From a checkpoint of a small transformer trained on Wikipedia.
Size: 9 layers, 3 heads of 128, vocabulary 6909, 31M parameters.
Architecture: rotary positions, no biases in attention or MLP, embeddings untied during training, normalized queries and keys, local attention windows, shifted keys, gated attention, a smear gate, short convolutions, learned residual scales, capped logits.
Training: a variant of Adam for these matrices, 429M tokens, 3285 steps.
Each number is 128 + 24 x the weight over its row's rms, rounded and kept within 0 to 255. Layers, rows and columns count from 0. The size above them is the row's rms in percent of the matrix's.

# layer 6 MLP up, 2048x256, rms 0.0776, rows 392-444, columns 192-255
size [136 116  93  73  92 104 110 130 110 110  67  65  94 103  62  89  60  88  99 107  64 112  97 105  95 103 127  94 110 100 105  96 112 111  80  97  96  55  70  84  97 122  83  69 113  87  68  71  71 102 116 110  95]
[[131 125  78 123 118 116 152 139 110 123 150 150 122 184 152 148 111 134 133 142 147 139 157 114 124 176 143 116  96  97 111 152 138  99 116 134 154 177 154 104 159  85 126 126 140 128  95 166 150 120 179 128 117  72 159 113 123 118 107 129 124 122 140 142]
 [105 159 145 149 155 149 150 110 165 115 144 117 115 133 143 112 119  97 153 139  86 137 134 131 138 162 100 144 143 106 182 160 100 127 118 120 128 108  91 143 136  91 169  85 146 155 132 143 164  98 150 101 131 106 189  95 121 117  79 109 123 149 102 151]
 [128 124 113 148 135 113 111 110 141 116  92 118  76 144  82 117 108 119 169 128 102 126 152 122 138 169 129 144 113 152 124 156 114 115 140 156 131 122 105 138 120  95  97 106 134 137  97 133 121 144 158 152 127 111 132 103  94 149 109 163 124 112 127 114]
 [172 136 122  75 139 113 105 113 146 138 114 141 121 142 105 106 119  93 150 162 137 130 139 140 131 161 164 139  95 107 117 136 107 132 149 148 135 125 153 118 134 127 145 115 129 142 124 141 118 123 155 156 127  96 125 120 119 117 119 113 163 147 133 139]
 [134 132 129 108 177 117 143  88 126 134 162 114 106 119 100  97 140 120 150 147 128 129 133 168 116 178 159 153 157  71 122 150  96 121 104 164 110 107 142  87 151 122 142 123 145 133 114 147 127 110 117 140 155 116 144 158 138 116 124 112 132 144 121 150]
 [117 164 150 131 110  77 126 113 142 120 102 162 108 150 119  94 102 114 141 138 134 116 117 134 114 115 160  97 128 169 148 112 145 126 142  89 158 157 115  99  84 136 126 156 121 142 106 123  88  96 188 113 131 126 142 168 169 159  81 120 157 160 131 104]
 [140 161 114  87 130 131 151 140 134 133 150 139 162 158 135 181 114 129 145 138 136 107 125 125 172 121 168 134  65 102 145  75 150 124 124 172 124 108 116 125 127 115 122 114 118 144 128  81 143 115 105 143 123 134  94  97 124 157 131 132 116 148 138 168]
 [116 116  69 136 125 135 152 166 137 123 136 166 147 135  90 152 106 146 142 115 114 122 134 117 121 146 151  94 124 150 131  88 127  98 149 128 120 143 122 108 146 117 173 110 139 109 146 101 111 146 169 149 108 107 156 104 152 145 114 134 132 170 167 124]
 [132 142  97 142  87 129 129 139 163 111 105 155 111 155 125 127 143 149 161 119 126 139 107 116  69 148 164 129 119  95 168 136 111 129 137 222 153 129 103  98 160 128 130  90  89 127 124 115  82  94 153 187 120 115 103 112  97 171 160 107 160 162 107 138]
 [134 161  73 135 117  96 131 109 178  88 164 181 120 144 148 134 117 120 136 104  97 139 153 141 104 130 126 101 138  87 174 159 107 128 130 133  97 139 107 135 125 130 158 131 136 131 170 101 114  95 138 136 129 114 135 142 162 152 157 152 102 146 123 153]
 [157 115 110  99 106 129 139 135 130 129 104 156 109 155 106 107 144 107 164 174 135 133 118 171  66 131 139 121 110 105 154 132  95 134 122 161 120 148 144 132 135  93 121 107 133 158 103 125  88 106 166 124 111  78 124  96 129 146 113 138 117 168 153 151]
 [148 137  89  72 136 125  91 151 135 111 116 167 145 164 118 112 123 125 137 141 147 172 126 158 111 143 131 118 108 128 148 147 104 105 139 170 132 159 104 107 119 114 110  93 121 159 124 126  91  96 162 140 134  72 144 137 139 107 119 142 133 141 153 122]
 [ 88 115 108 173 107 109 148 106 150 162 119 125 122 112  91 105 126  94 135  97 111 122 114 209 143 136 107 123  85 157 160 126 104 128 103 198 168 193 139 119  97 137  87  89 144 164 113 133 129 110 132 118 151  88 122 111 117 121 123 117 144 147 131 133]
 [131 150 115  99 130 127 102 172 155  96 124 152 147 105 130 128  99  89 107 116  90 136 103 148 118 136 111 141 117 114 111 100 102  97 119 125 174 124  85 137 175 109 166  88 136 125 132 116 124 121 135 129 146 136 129  97 138 127 152 156 148 122 175 198]
 [119 146  78 127 117 114 107 115 137 143 139 166 137 142 107 114  89  81 126 142 112 138 115 148  88 168 133 134 119 112 113 147 109 125 153 141 143 130 122  90 163 108 150 153 134 162 118 165  61 132 138 173 127  92 142 122 105 136  73 146 133 130 185 154]
 [149 155 126 108  86 113 112 109 132  59 138 180 145 129 135 145 119 140 168 128 118 150 121 160 134 134 151 106 133 124 157 130 146  80 118 137 111 127 113 103 159 113 153 170 158 125 104 121 134 139 122 143 136 107  99 127 158 163 105 157 159 159 132 170]
 [130 133  99 123 117 100 129 134 146 128  85 157 133 149  98 109 106 125 109 138 121 145 145 143 105 143 140 123 104 107 148 119 109 130 148 167 157 119 146 104 124 111 120 114 141 144 117 139  92 126 155 163 145  58 136 114 131 119 111 126 143 155 132 154]
 [139 134 115  62 101 159  85 144 112  83 108 111 125 148 155 122 118 144 125  88  99 133 142 134 120 136 139 159 143 125 101 117 139 136 142 121 143 113 130  92  97 159 124 146 108 123 132 132  86 127 166 150 102 118 160 167 119 131 110 103 169 115 126 160]
 [182 121 129 136 159 109  63 158 107 104 111 174 152 134 117 105  78 120 123 145 152 148 134 146 130 120 193 109 141  78 155 155 110 106 165 125 164 129 118 144 123 138 138  75 127 113 120  68 113 142 143  98 150 121 167  95  93 157 101 102 150 135 139 119]
 [112 109 119 111 134 128  83 124 118  91  96 127 114  93 147 103 130 152 118  99 174 134 147 152 128 143 110 105 140  74  94 155 119 145  88 142 147 161 168 132 110 164 114 126 168 120 156 137 108 168 145 133 128 120 131 119  94 173 133 148 126 138 163 137]
 [128 123 125 116 122 119 100 132 145 143 132 181 114 148  84 118 104  95 163 142 158 161 139 132  98 142 167 116 109 104 131 147 105 124 120 138 141 126 116  81 141 118 139 108 112 143 114 128 102 125 128 136 126  83 131 138 113 141 145 126 168 151 144 148]
 [103 142 129 121  78 132  92 105 153  87 154 121 101 133 168 144 128 153 155 118 148 124 144 139 144 169 132 150 141  91 148 161 176 117 149 167 153 178 154 145 160 134 105 114 131 156 105  88 104 153 106 120 151 115 132 110 150 107 133 149 109 135 115 148]
 [115 204 104 147  75 149 122 130  92  82  87 141 111 140 134 140  64  94 139 110 176 174 146 117 115 146 105 141 113 144 123 125 106 132 102 181 109 141 126 135 137 110 133 105 122 148 117 168 138 118 148 186 126 136 107  94 122 143 145 135 129 145 112 156]
 [163  87 109  85 143 108 108 140 143 107 126 123 111 166 134 141 128 144 165 128 172 100 153 117  98 153 157 106 121 134 114 169 124 134 137 152 143 127 173 111  95 140 144 125 145 143  85 111 143 139 131 125 118 113 123 119  93 105 115  92 164 101 142 158]
 [179 129 148 137 138 108 116 110  98 143 127 123 165 135 120 119 163  97 128 164  89 151 131 136  90 162 124 150 135 114 139 184 176 144 140 158 141 127 129 101 161  96 136 152 136 132 120 117  81  91 109 130 147 128 156 147 162 121 147 142 142 105 146  97]
 [135 144 139 141  98 123 152 134 132 162  82 148 153 150 117  97 114 121 124 147 121  77 136 131 126 151 157 133 115 100 183 129 146  93 150 117  86 117 108 112 145 106 138 154 125 207 155 133 128 112 139 147 134 128 107  79 147 103 133 145 127 185 141 160]
 [156 146 120 109 108 100  68 143 117 116 119 145 113 133 161 111 100 121 122 138  85 115 125 194 100 212 133 148 105  82 113 111 161 123  96 142 175 132 102 117 151 113 127 128 126 163  90  95 110 103 159  93 155 105  98 149  81 128 152 149 148 105 125 155]
 [114 138 156 131 155 148 116 141 114 130 100 168 149 115  90 144 120 125 115 138 167 110 135 143 143 156 142 113  94  97 126 105 149 119 151 168 128 119 100 114 143 148 105  72 118 169 149  89 161 130 141 127 114 138 135  95 161 101 158 134  88 155  75 158]
 [169 130 106 127 141 182  75 127 220 144 100 109 127 148 130  89 124 146 128 146 130 144 114 129 107 106 134 159 130  93 132 133 145 137 109 135 127 106 145 118 131 136 145 135 110 146 139 138 128 144 152 164 150 109 142 130 147 173 104 102 186 151 139 143]
 [128 198 121 145 119 131 134 118 153 115 147 105 109 125 126 147 154 112 132  93 114 138 127 115 112 156 130 129 106 134 136 130 116 105 123  99 136 146 105  64 143 125 119 138 170 122 125 113  98 169 124 175 134 119 167 148 163 157  94 115 141 121 153 118]
 [172 145 122 106 141 133 102 116 123  64 142 158 110 179 116 138 123 110 122 155 140 153 159 150 111 170 147 121 141 104 165 134 138 135 138 164 141 127 111 109 114 129 152 108  95 170  99 103  73 120 158 114 109 124 146 157 131 149 140 144 124 120 105 110]
 [150 116 109 104 144 114 152 163 126 149 166 127 150 110 141  83 125 147 107 132 153 127 159 151  99 149 119 142 119 108 102 150 119 133 127 126 143 123 118  75 134 105 166 102 109 146 137 178 119 122 147 151 125 109 114 126 137 107 111 132 132 125 172 117]
 [160 109 116 101 126 101  86 125 138  97 135 160 112 160 142 128 163  91 128 150 102 136 140 143 115 133  99 137 145 113 109 148 130  86 166 139 123 124 136 126 116 110 158  74 125 143 155 135 113 137 136 137 140 117 134 120 140 147 151 146 130 138 191 124]
 [174 117 121  90 177 124  83 128 123  73 121 139 138 122 143 158 146 139 110  82 139 123 119 147 112 113 164  95 128 145 130 129 124 120 142 117 107 130 182 120 142 112 103 141 151 121 104 113 108 114 172 132  86 107 148 100 125 129 119 145  84 146 107  94]
 [141 138 122 101  76 132 125 116 124 116 113 150 116 148  97  98 133 114 158 133 143 154 149 143  97 136 135 129 127 111 166  84 109 128 121 128 141 154 152 115 166 101 135  85 122 177 127 109 110 148 109 135 111  44 143 120 147 131 103 113 126 146 140 156]
 [130 138 112 163 157  94 100 162 109 119 110 105 135 155 142 134 134  92 142 113 109 114 107 154 134 173 133  75  93 139 125 106 142 135 125 133 139 128 129  67 141 112 139 147 170 159  82 139 126 156 168 163 152 123 116 132 155 134 146 106 169 127 119 135]
 [185 110 121 120  99 138 150 117 154 116 129 133 112  89 151 110  97 109 146 124 155 121 169  97  89  97 144 128  73  89 107 138 103 132 133 148 141 142 161  91  98 153  77 134 121 140 160 133 104 139 136 122 109 125 131 164 143 152 158 107 129 114 133 137]
 [125 122  85 147 107 120 119 130 144 137 119 155 148 145 107 129 113 101 155 138 148 143 127 152 125 148 136 124 124 135 151 141 112 111 136 134 138 167  94 109 127 102 132 103 115 141 120 132 139 108 151 170 133  43 134 123 133 143 110 118 142 142 153 136]
 [138 124 112 128  79 123 107 101 153 115 104 161 116 144 104 112 114  75 188 145 133 150 161 159  71 145 146  93 106  92 115 141 106 134 142 142 155 128 146  63 133 106 138 101 147 154 124 134  99 109 153 135 118  82 115 118 131 138 112 136 160 118 173 178]
 [137 119 144 111 108 100 119 114 138  66 135 114 152 124 154 126  99 109 144 130 164 119 112 139 137 129 136 143 106  92 116 115  82 134 127 120 150 143 162 102 102  98 100 139 101 118 152 151 137 122 151 125  41 133 150 109 130 139 128 103 119 145 153 158]
 [149 120 124 136 136 105  90 171 131 124  76  91 130 140 140 129 134 125 130 148  90 186 143 105  93 150 130 121 130 115 135 127 127 128 115 120 129 121 177 149 189 116 135 121 135 153  99 144  84 128 104 150 112 126 115 155 159 130  90  94 147 123 123 120]
 [132 161 104  99 126 147  84 143 133  95 113 120 113 138 124 108  46 136 139 148 172 118 108 122 134 126 142 109 145  76 121 109  99 147 130  93 105 146 126 101 101 120 103 113 133 148 108 111  90 146 102 124 157  78 136 133 151 128 128 118 121 126 163 113]
 [155 143 110 147 135 159 110 115 138 114 141 128 129 117  93 135 155 119 176 129 165 107 127 145 100 152 140 109 126  98 157 108 105 124 125 125 130 105 106 141 117  87 138  83 128 126 121 110  83 121 146 125 135 122 136 145  97 169 139 137 153 164 146 168]
 [142 134 101 114 114 117 119 111 105  94 121 139 131 146 115 121  77 127 138 178 130 147 112 159 108 162 144 101 148 112 173 149 143 120 153 157 137 136 107 107 149 128 140 114 135 137 119 155 120 121 133 157 128  79 164 121 127 135 108 124 149 132 155 148]
 [117 173  87 127 135 157 145 102 122 139 102 181 142 162 152 127  93 138 126 100 183 184 131 124  88 113 109 130 169 139 121  98 131 121 141 143 124 147 146 130 122 122 149  73 128 115 142 162 127 145 119 149 110 137 141 157  95 130 140 146 108 115 136 147]
 [146 135 138 175 136  99 109 123 154 106 152 142 143 123 111 139  97 111 156 163 121 110 113 153 110 148 114 121 137 102 116 152 128  77 147 124 134 112  77 156 158 105 139 132  98 165 122  96 155 132 120 127 130 147  96 118 160 147 124 143 130 158 138  89]
 [122 147 119 138 100 121 111 135 132 106  89 179 152 146  96 122 119 105 177 130 132 161 150 135  88 137 151 115 122 103 171 149 137 124 133 177 142 151 160 118 145 126 133  92  87 184 123 140 118 136 137 150 115 103 157 140 160 133 120 118 153 149 144 137]
 [140 127 116 116 106 143  80 112 137  92 133 158 146 144 112 129  86 109 141 154 130 152 133 137  71 160 122  86 113 114 121 131 119 142 158 163 179 130 117  76 139 140 132 119 117 173 122 167 101 113 155 152 126  74 153 139 139 143  82 120 156 140 127 129]
 [133 150  87 120 109 149  67 115 138 111 109 150 112 140 117 127 118 111 167 141 140 155 142 161 116 159 148 129 127  87 123 116 128 108 142 154 142 141 121  91 151 103 149 121 135 141 133 140 101 122 181 139 103  67 169 140 130 152 118 117 145 133 150 124]
 [154 142 129  95  87  73 122 100 160 158 140 111 129 159 145 127 106 123 116 101 136 123 136 107 117 125 131 109 121 105 131 156 139 102 117 131 146 154 115 110 107 134 152 122 127 144 145 128  93 113 154 106  60 124 155 125 134 129  90 108 116 152 143 114]
 [115  86 114 100 126 180 103  97 180 136 162 128 117 113 120 110 118 104 161  90 121 111 134 140 112 180 141 167 142 134 168 129  85 118 140 137 132 112 117  97  86 119 121  74 109 132  98 146  81 147 137 123 134 113 126 111 114 165 118 121 130 148 166 163]
 [170 119 128 124 162 110  87  83 170 111 105 125 142 147 123  98  70 123 129 142 105 129 182 102 129  99  99  87  83  85  93 156  83 130 133 148 132 117 153 120 121 103 154 106 116 171 161 120 118 135 126 124 128 110 121 105 105 130  87 128 175 135 152 132]
 [146 116 148 144 147 161 129  97 184 121 153 160 167 139 128 159 141  98 124 130 122  78 118 161 156 141 150 110  92 100 103 164 101 104 201 138 106 117 117 126 125 116 125  82 132 143 119 125 102  94 105 143 153 132 117 109 142 105 120 121 143 124 107 122]]
# layer 6 MLP down (transposed), 2048x256, rms 0.0716, rows 392-443, columns 192-255
size [118 112  90  61  84 107 115 130 110 118  62  51  97 101  56  87  46  87 103 106  57 115  99 109  99 102 132  96 118 108 107  84 116 110  81 100  96  43  59  85  96 105  84  61 114  89  63  62  64 111 111 104]
[[112 119 155 165  88 187 132 144 117  89 134 139 127 109 115 118 115 140 130 100 134 159 108 154  94 127 104 103 131 137 109 111 125 105 102 151 168 150  97 148 102 135 108 153 133 128 132 129 118 123 101 110 141 125 153  47  81 145 151 175 147 152 120  63]
 [121 110 110 171 114 178 140  85 117 128 115 126 153  93 144 158 151 119 130 168 124 136 122 134 116 129 116 110 157 129 136 101 121 123 154 122  86  70  99 147 149 128 179 134 128 103 109 120 173 134 130  96 142  72 123 166 121 135 116 130  96 106  97 150]
 [173 147 122 131 101 160 133 176 168 154 124 139 139 120 155 104 147 149 122  85 138 128 157 165 170 118 111 164 155 143 102  62 151 151 136 105 147  67 146 108 129 125  95 157 138 134 129 106  96 115 112 127 153  99 102 112  91 140 124 105 127 108 114 130]
 [159 138 188 167 108 154 158 127  91  88 169 114 148  78 143 132 131 128 113 152 144 156 120 157 176 146 153 119 107 135 124 162 125 163 159 118 157 133 107 126 104 141 112 105 145 104 131  89 119  92 117 112 115 128 130  78 117  62 126 202 148 132 172 126]
 [128  96 135 136 130  86 115 136 158 116 136 130  88 117 127 120 168 109 132 133 111 163  76 142 156 101 122 142 151 172 152 129  89 151 119 145 129 148  98 140 103 126  84  76 101 122 116 135 121 134 126 103 160 113  94 166 132 129  99 129 156 137 184 122]
 [120 129 183 115 125 127 123 134 149 153 129 125 154 129 168 165 111 151  91 174 135 142 126 156  79 131 140 145 137 100 148 118 158 145 136  70 131 110 129 141 188 153 145 129 131 122 141 149 112 124 160 115 176 127 133 122 109 152 147 113 151 119 144 137]
 [114 144  95 127 145 110 173 163 128 140 136 123 141 111  99 165 138 151  82 154  86 105 139 135 136 134 107 131 114 136 116 121 141 102 139 122  85 109 123 141 120 126  91 101 106 140 155 117 120 139 115 166 168 132 112 157 144 143 119 156 100  89 129 113]
 [112 136 153 132 135 132 150 147 182 116 150  89 188 129 135 173 114 185 107 100 143 110 120 123 120 150 146 103 132 108 156 163 124  96 173 146 124 137 114 126 109 108 118 142 139 103 127 138  94 117 125 132 133 103 156 126 136 127  93 143 121 116 147 107]
 [115  98 130 146 126 127 137 171 162  98 147 105 136 149 138 149 138 128 102 104 108 110 126 125 131 150 152 105  85 173  99  84 118 155 162 178 139 129 106  93  75 113 129 104 119 138 136 144 132 127 112 137 139  97 107 114 110 116 138 119 150 134 135  83]
 [163 136 116 124 100 144 112 115 141 116 161 125 115 141 114 108 144 117 123 121  88 126 101 112 120 169  90 151 101 113 100  87 170 152  80 121 127 131 140 149 158 128 115 119  94  96 138 108 145 103  78 148  76 150 128 132 147  96 133 144  98 101 132 122]
 [186 154  98 127 146 143 133 130  94 128 133 136 148  91 150 137 162 102 112 121 106 158 120 120 127 150 118 138 119  79 110 135 119 124  82 143  66  95  92 124  89  95 130 139 109 106 122 129  70 144  71 127 137  49  95 109  82 146 121 155 112 139 134 146]
 [105  85 124 137 150 128 123 147  84 119 119 133 116 133 121 154 123 108 110 150 110 147  84 170 133 177 133 145 124 127 113 122 169 135 111 165 136 147 106 144 101 124 174 156 133 158  97 118  93 118 121 170 148 115 107  88 120 131 104 157 136 114 159  81]
 [159 126 116 119 134 132 119 113 156 110 124 115  98 135 140 143 152 134 153 131 127 130 165 119  99 138 166 108 126 152 110 129 132 116 110 123 171 127 121  96 136  96 122 125 157 113 121 136 121 147 135  97  95  86 101 123 149 126 127 115  58 160 175 127]
 [111 122 146 164 120 123 132 123 121 146 118 115 105 102 122 158 129 140  88 115 128 123 149 148 140 102  99 146 153 155 133 185 147 152 117 146  44 130  73 150 146 190  82 146 113 154 146 183 139 158 159 155 120 137 103 144 166 122 150 109  98 118 130 138]
 [102 125 149 129 141 125 141 165 128  86 108 102 140 166  98 137 134 135 135 111  93 148  95 116 157 135 156 153 138 160 117 103 178 117 118  98  94 112 107 166 126 155 139 121  76 141 109 148 108 163 107 122 109 103 161 168 149 124 130 159 105  75  95 124]
 [116  92 179 168  98 146 145  76 144 171 134 128 108 108 119 143 149  93 105 111  93 152 123 155 190  93 124 133 143 117  77 124 131 169 128 151 147 119 152 133 123 113 134 126 112  87 133 134  81 160 152 122 126 114 125 187 121 109 138 137 171 117  73 144]
 [133 104 103 179 122 101 148  89 136 147 132 160 112 131 137 144 122 115 143 101 149 146 126 154 119 133 147 125 141 142 132 141  92 149 138 131 126 116  74 127 115  81 107 118 119 130 165 123 122 104 138 113 147  95 146 100 107 121 130 140 112 131 153 121]
 [121  96 131 163 101 144 135 100  85 119  82 135 148 145 130 124  68 170 147 116  96 124 136  99 115 146 109  88 123 116  83 132 148 123 142 125 137 169 101 131 131 161 126 159 127 119 148 167  91 108 133 171 164 197 121 164 145 133 130 115 135 129 139 137]
 [110 110 155 131 128 180 110 153 121  86 140 113 177 137 143 136 163 131 114 109 154 168 150 138 144 125 113 165 116 160 130 151 135 128  91 117 158 125 147 120 107 145 162 153 113 141 134 110 149 152  79 138  91 107 183 128 113 115 148 149 119  67 112  80]
 [174  87 165  91 157 122 126 141 136 111 100 126 203 124 145 104 123 134 132 102 141 161 150 136 170 135 141 146 131 113 104 144  92 100 133 125 127 119 169 134 112 131 170 114 140 100 154 105  76 157 115  95 132  28 183  69 105 156 166 142 114  93 176 165]
 [ 90 132 136 140 115 134 127 144 123 112 125 130 143 112 145 150 145 143 137 118 127 138 144 151 139 153  98 111 146 132 116 145 176 126  60 132 106 174 112 149 125 111 137 118 120 117 150 168  99 131 124 101 129 132 142 141  82 112 128 150 130 157 134 138]
 [ 93 167  93 123 106 152 135 135 130 122 126 119 164 143 146 129 152 155 114 146 119 169 122 138 138 124 137 112 117 126 130 157 117  87 141 134 162 115 128 123 151 128  86 118 136 152 143 136 147 132 122 124 121 121  65 107 201  93 111  87 123 126 119 146]
 [131 151 100 111 130 153 111 122 118 111 121 110 145 136 144 139 111 136 100  96 155 129 126 125 111 126  87 144 148  68  73 137 122 130 121 118 111  86 101 107 155 146 150 145 115 149 138 131 109 129 137 141 100  95 145 118 111 127 128 139  95 117 119 151]
 [131 128 147 126 106 128 173 122 157 114 151 105 153 134 136 163  65 144  62 132 114 140 128 126  96 101 147 113 100 145 112 130 112 112 130 105 132  84 171 120 160 165 135 128 144 168 118 117 110  76 138 149 126 107 149 118 114 145 132 107 116 107 135  69]
 [145 174 124 118  77 150 159 118 105  86 129 156 157 127 102 107 142 136 162 107 106 134 139  89 110 129 162 120 158 148  94 103 130 103 140  89 169 126 107 100  88 120 116 138  95 142 135 122 146 124 122  99 133 161 123 125 139 135 101 134 135 123 147 170]
 [151 143 133 122 146 173 129 104 155 126 106 127 114 146 148 132 149 120 114 124  95 126 148 134  79 114 177 114 110 117 132 110 161 135 123 112 138 127 115 138  97 147 130 112 118 130 119 137 139 131 149  87 192  69  91  85 128 116 127 148 147 115 117 115]
 [115 128 142 104 105 122 163 115 140 122 155 126 139  83  74 116 132 126 134 131 134 130 123 115 122 107 151  86 193 139  60 131 101 157 136  97  90  85 136 131 138 154 147 141 145 118 117 163 131 142 132 147  61 163 120 141 141 155 121  85 126 107 109 142]
 [130 140 116 172 126 135 123 107 101 158 120 109 159  84 117 141 149 142 117 138 167 109 148 151 149 141 134 133 136  75 111  93 143 167 134 137 127 124 100 136  95 165 172 125 160 120  96  91 110 158 157 126 118 123 122 138 101  86 120 128 115 114 160 118]
 [ 99 106 164  84 106  91 163 141  99 115 126 156 134 101 134 116 131 154  94 149 131  84 137 145 138 116 133 131  75 128 133 132 152 136 154 133 160 144 138 162 107 104  82 179 100 122  83 127 131  95  93 135 108 122 141 127 185 146 111 121 105 131 101  99]
 [129 114  79 151  92 129 119 146 139 131 129 162 153  80 132 173 106 110 116 133 140 151 160 158 129 108 147 150 148 103 137 140  97 141 102 177 158 125 125 151 129 144 116 134  78 171 178 159  91 105 116 161 156  83 116  96 142 139  99 126 103 173 114 134]
 [ 92 140 145 144 158 132 174 114 161 103 137 144 154 125  97 131 124 140 109 146 159 149  99 132 133 113 118 164 129 121 126 131 194 143 130  76 137 148 122 136 143 130 121 184  99 157  95 154 133 114  79 145 139 142 121 199 141  99 117  98 125  84  70  82]
 [145 123 153 131  95 146  83 101 146 144 170 123 137 167 128 130 101 110  94 153 117  92 107  98 143 140 198 131 118 162 133 157 172 119 144 121 113 132 128 145 143 131 121 116 142 140  95 146 156 111 115 127 154  85 130 136 113 134 137 131  87 163 127 150]
 [146 143 126 154  95 159 129  84 117  95 149  93  95 117 163 144 126 151  87 102  89 147 103 129 114 125 123 113 134 155  93 102 147 134 108  98 124 138 116 104 154 188 140 133 155 151 133 121 127  85 102 131 153 130 128 131  96 106 117 127  98 133 125  96]
 [114  88 153  93 122 125 153 120 120 142 100 123 111 147 121  98 129 142 159 144 136 122 132 113 137 138 147 130 142 130 138 155 102  98 159 137 130 122 117 168 141 115 167 120 160 113 139 149 157 176 167 101 154  75 134 158 134 141 132 140  66 122  68  87]
 [ 85 151 136 133 155 111 107 148 135 129 149 120 145 136  97 121 113 153 146 167 133 107 137 130 108 159 116 136 107 127 121 134 136 102 149 147 142  95 129 171 134 116 143 163 129  91 156 118 119 113 156 112 115  65 115 128 156  81 127 159  97 125 154 141]
 [114  84 130 106 139 109 116 173 148  94 106 151  90 147 137  99  81 109 156 131 106  89 109 152  80 151 167 186 133 135 166 132 100 145 148 118 132 118 172 117 141 126 116 145 128 125 131 166 134 130 114 132 123  58  81  93  99 122 131  97 114 130 152 139]
 [110 113 102 146  81 120 126 116 135 111 143 129 117 165 148 136 125 132 184 116 122 117 126 154 155 164 138  94 126 127 144 171 116 124 133  94 124 167 125 119 163 114 152 165 138 105  99 127 137  84 122 119 119 175 113 140 189 134  96 177 102 156 110 148]
 [101 135 153 126 172 138 152 157 158 144 155  78 143 155 110 104 161 127 154 158 158 152 143 156 121 148 139 105 118 146 154  74 122 133 154 130 140 136 122 127 148 116 149 118 145 125 131 129 130 103 101 116 144 102 142 151 130  87 137 151 125 154 104 139]
 [ 89 204 134 137 128 165 119 124 138 119 135 123 150 133 138 119 137 166  86 156 127 141 134 132 111 174 140 138 110 127 196  98 132 143 127 103 111 165 149 129 125 132 146 145 151 134 151 173 118 131 155 135 175  91 128 131 146 123  95 103 138 179  90 137]
 [153 122 122 124 136 185 138 139 143 168 133 128 123 149 149 133 132 113 180 163 114  79 124 102 103 129 131 142 129 126  97 143 135 165 149 129 139 123  95 113  52 150 117 116 128 137 153 126 154  97 118  88 151 198 116 164 156 170 126 125  61 141 127 150]
 [135 155 117  97 148 162 100 135 115 117 111 118 144 106 158 149 143 143 134 138 129 189 162 118 119 165 154 115 116 135 124  93 123 128 115 115  95 110 188 120 136  99 143 128 151 105 121  59 112  71 112 119 107 163 135 126 150  92 140 148  93 133  97 118]
 [106  93 119 168 166 137  92 120 166 115  95 163 154 118 127 126 123 166 128 105 105 123 141 173 143 144  97 144 125 131 100 123 111 147 158 122  98 141  98 155 108 129 134 117 118 123 139 158 154 128 135 127 106 107 125 107 148 157 105 132 157 183 154 107]
 [122 155 138  46 106 126 143 117  94 132 136 154 149 137 130  95 138 149 125 124  97 124 131 115 128 119 122 182  82 104 107 118 141 132 132 160 119 103 194 154 143 123 139 139 121 105 117 120 140 119 113 146 107 122 149 151 125  91 115 174 118 118 124 115]
 [127 100  95 147 181 110 134 134 139 134 136 108 137  90 149 137 152 152  92 124 128 135  97 142 136 114  68 140 145 105 107 151  86 175  85 117 112 111 131 136 116 147 139 120 132 170 136 109 151 120 117 174 151 142 145 135 136  96 124 117 103  88 100 122]
 [127 120 162 153 139 117  94 173 135 111 127 115  74 118 139 113 138 112 112 135 126 156 164 138 134 127 132 110 103 109 137 113 161 186 103  95 152 107 165 110 105 107  94 120 118 112 108 101 109 154 103 128 125 111 124 110 107 128 126  97 149 143 145 101]
 [108 151 139 146 120 130 116  97 137 122 167 121 115 122 150  96 121 135 111 105 106 127 139 151 102 129  99 158 148 139 135 148 119 152 149 117 118 101  51 135 149  92 170 167 138 165 127 179 152 126 143 111 165  91 129 112 134 147  82 119 142 119 133 145]
 [167 105 104 155 109 106 128 110 135 160 147 129 117 111 146 156 123 110 143 128 129 143 130  75  95 164 149 100 109 167 116 172 149 165 102 113  99  89 131 106 136 135 122 164  80 124 122 110 114 115 119  85  89 101 163 118  85 159 104 150 162 104 140 138]
 [120 134 140 159 154 154 138 135 107 101 128  98 104 104 119 138 131 158  97 106  95 124 122 110 124 182 134 119 165 123 118 127 135 123 124 128 132  98 117 130 120 154 119 109 137 126 156 105 133 183 143 103 100 111 129 101 158  93 134 156 172 140 105 131]
 [106 127 142 122 108 139 118 141 124 113  84 129 152 152 140 140 138 157 131 146 176 163  92 151 127 127 108 172 130 120 130 138 105 102 113  98 121 142 145 150 181 135 168 115 120 101 131 139 114 110 150 116 121 115  98 180 175 165 126 115  87 132 128  94]
 [125 136 126 124 152 147 136 143 115 190 154 119 100  83 127 139 108 136 141  95 114 191 127 122 114 107 129  81 114 114 156 161 121  84 153 105 141 142 103 149 124 128 131 141 124 114 128  89 125 118 176  90 136 148 135 114 121 113 140 122 112 127  60 127]
 [116 121 158 111 155 153  80 114 153 169 156 160 114  81 144 128 127 111 103 104 114 140 142 144 166 133 161  89 161 119 132 120 141 153 126 120 142 124 101  93 135  85 164 166 115 179  94  83 133 133 182 115 118 133 118 128 187 111 138 174 102 128  88 125]
 [100 112 152 146 111 131  92 132 164 177 127 106 122 145  79 176 102 114 122  93 118 134 102 161 106 124 158 158 130  95 122 141 112 116 131  90 135 150  91 118 140  80 115 169 136 108 156 118 109 155  71 123 142  76 137 131 133 118 146 146 126  62 194 140]]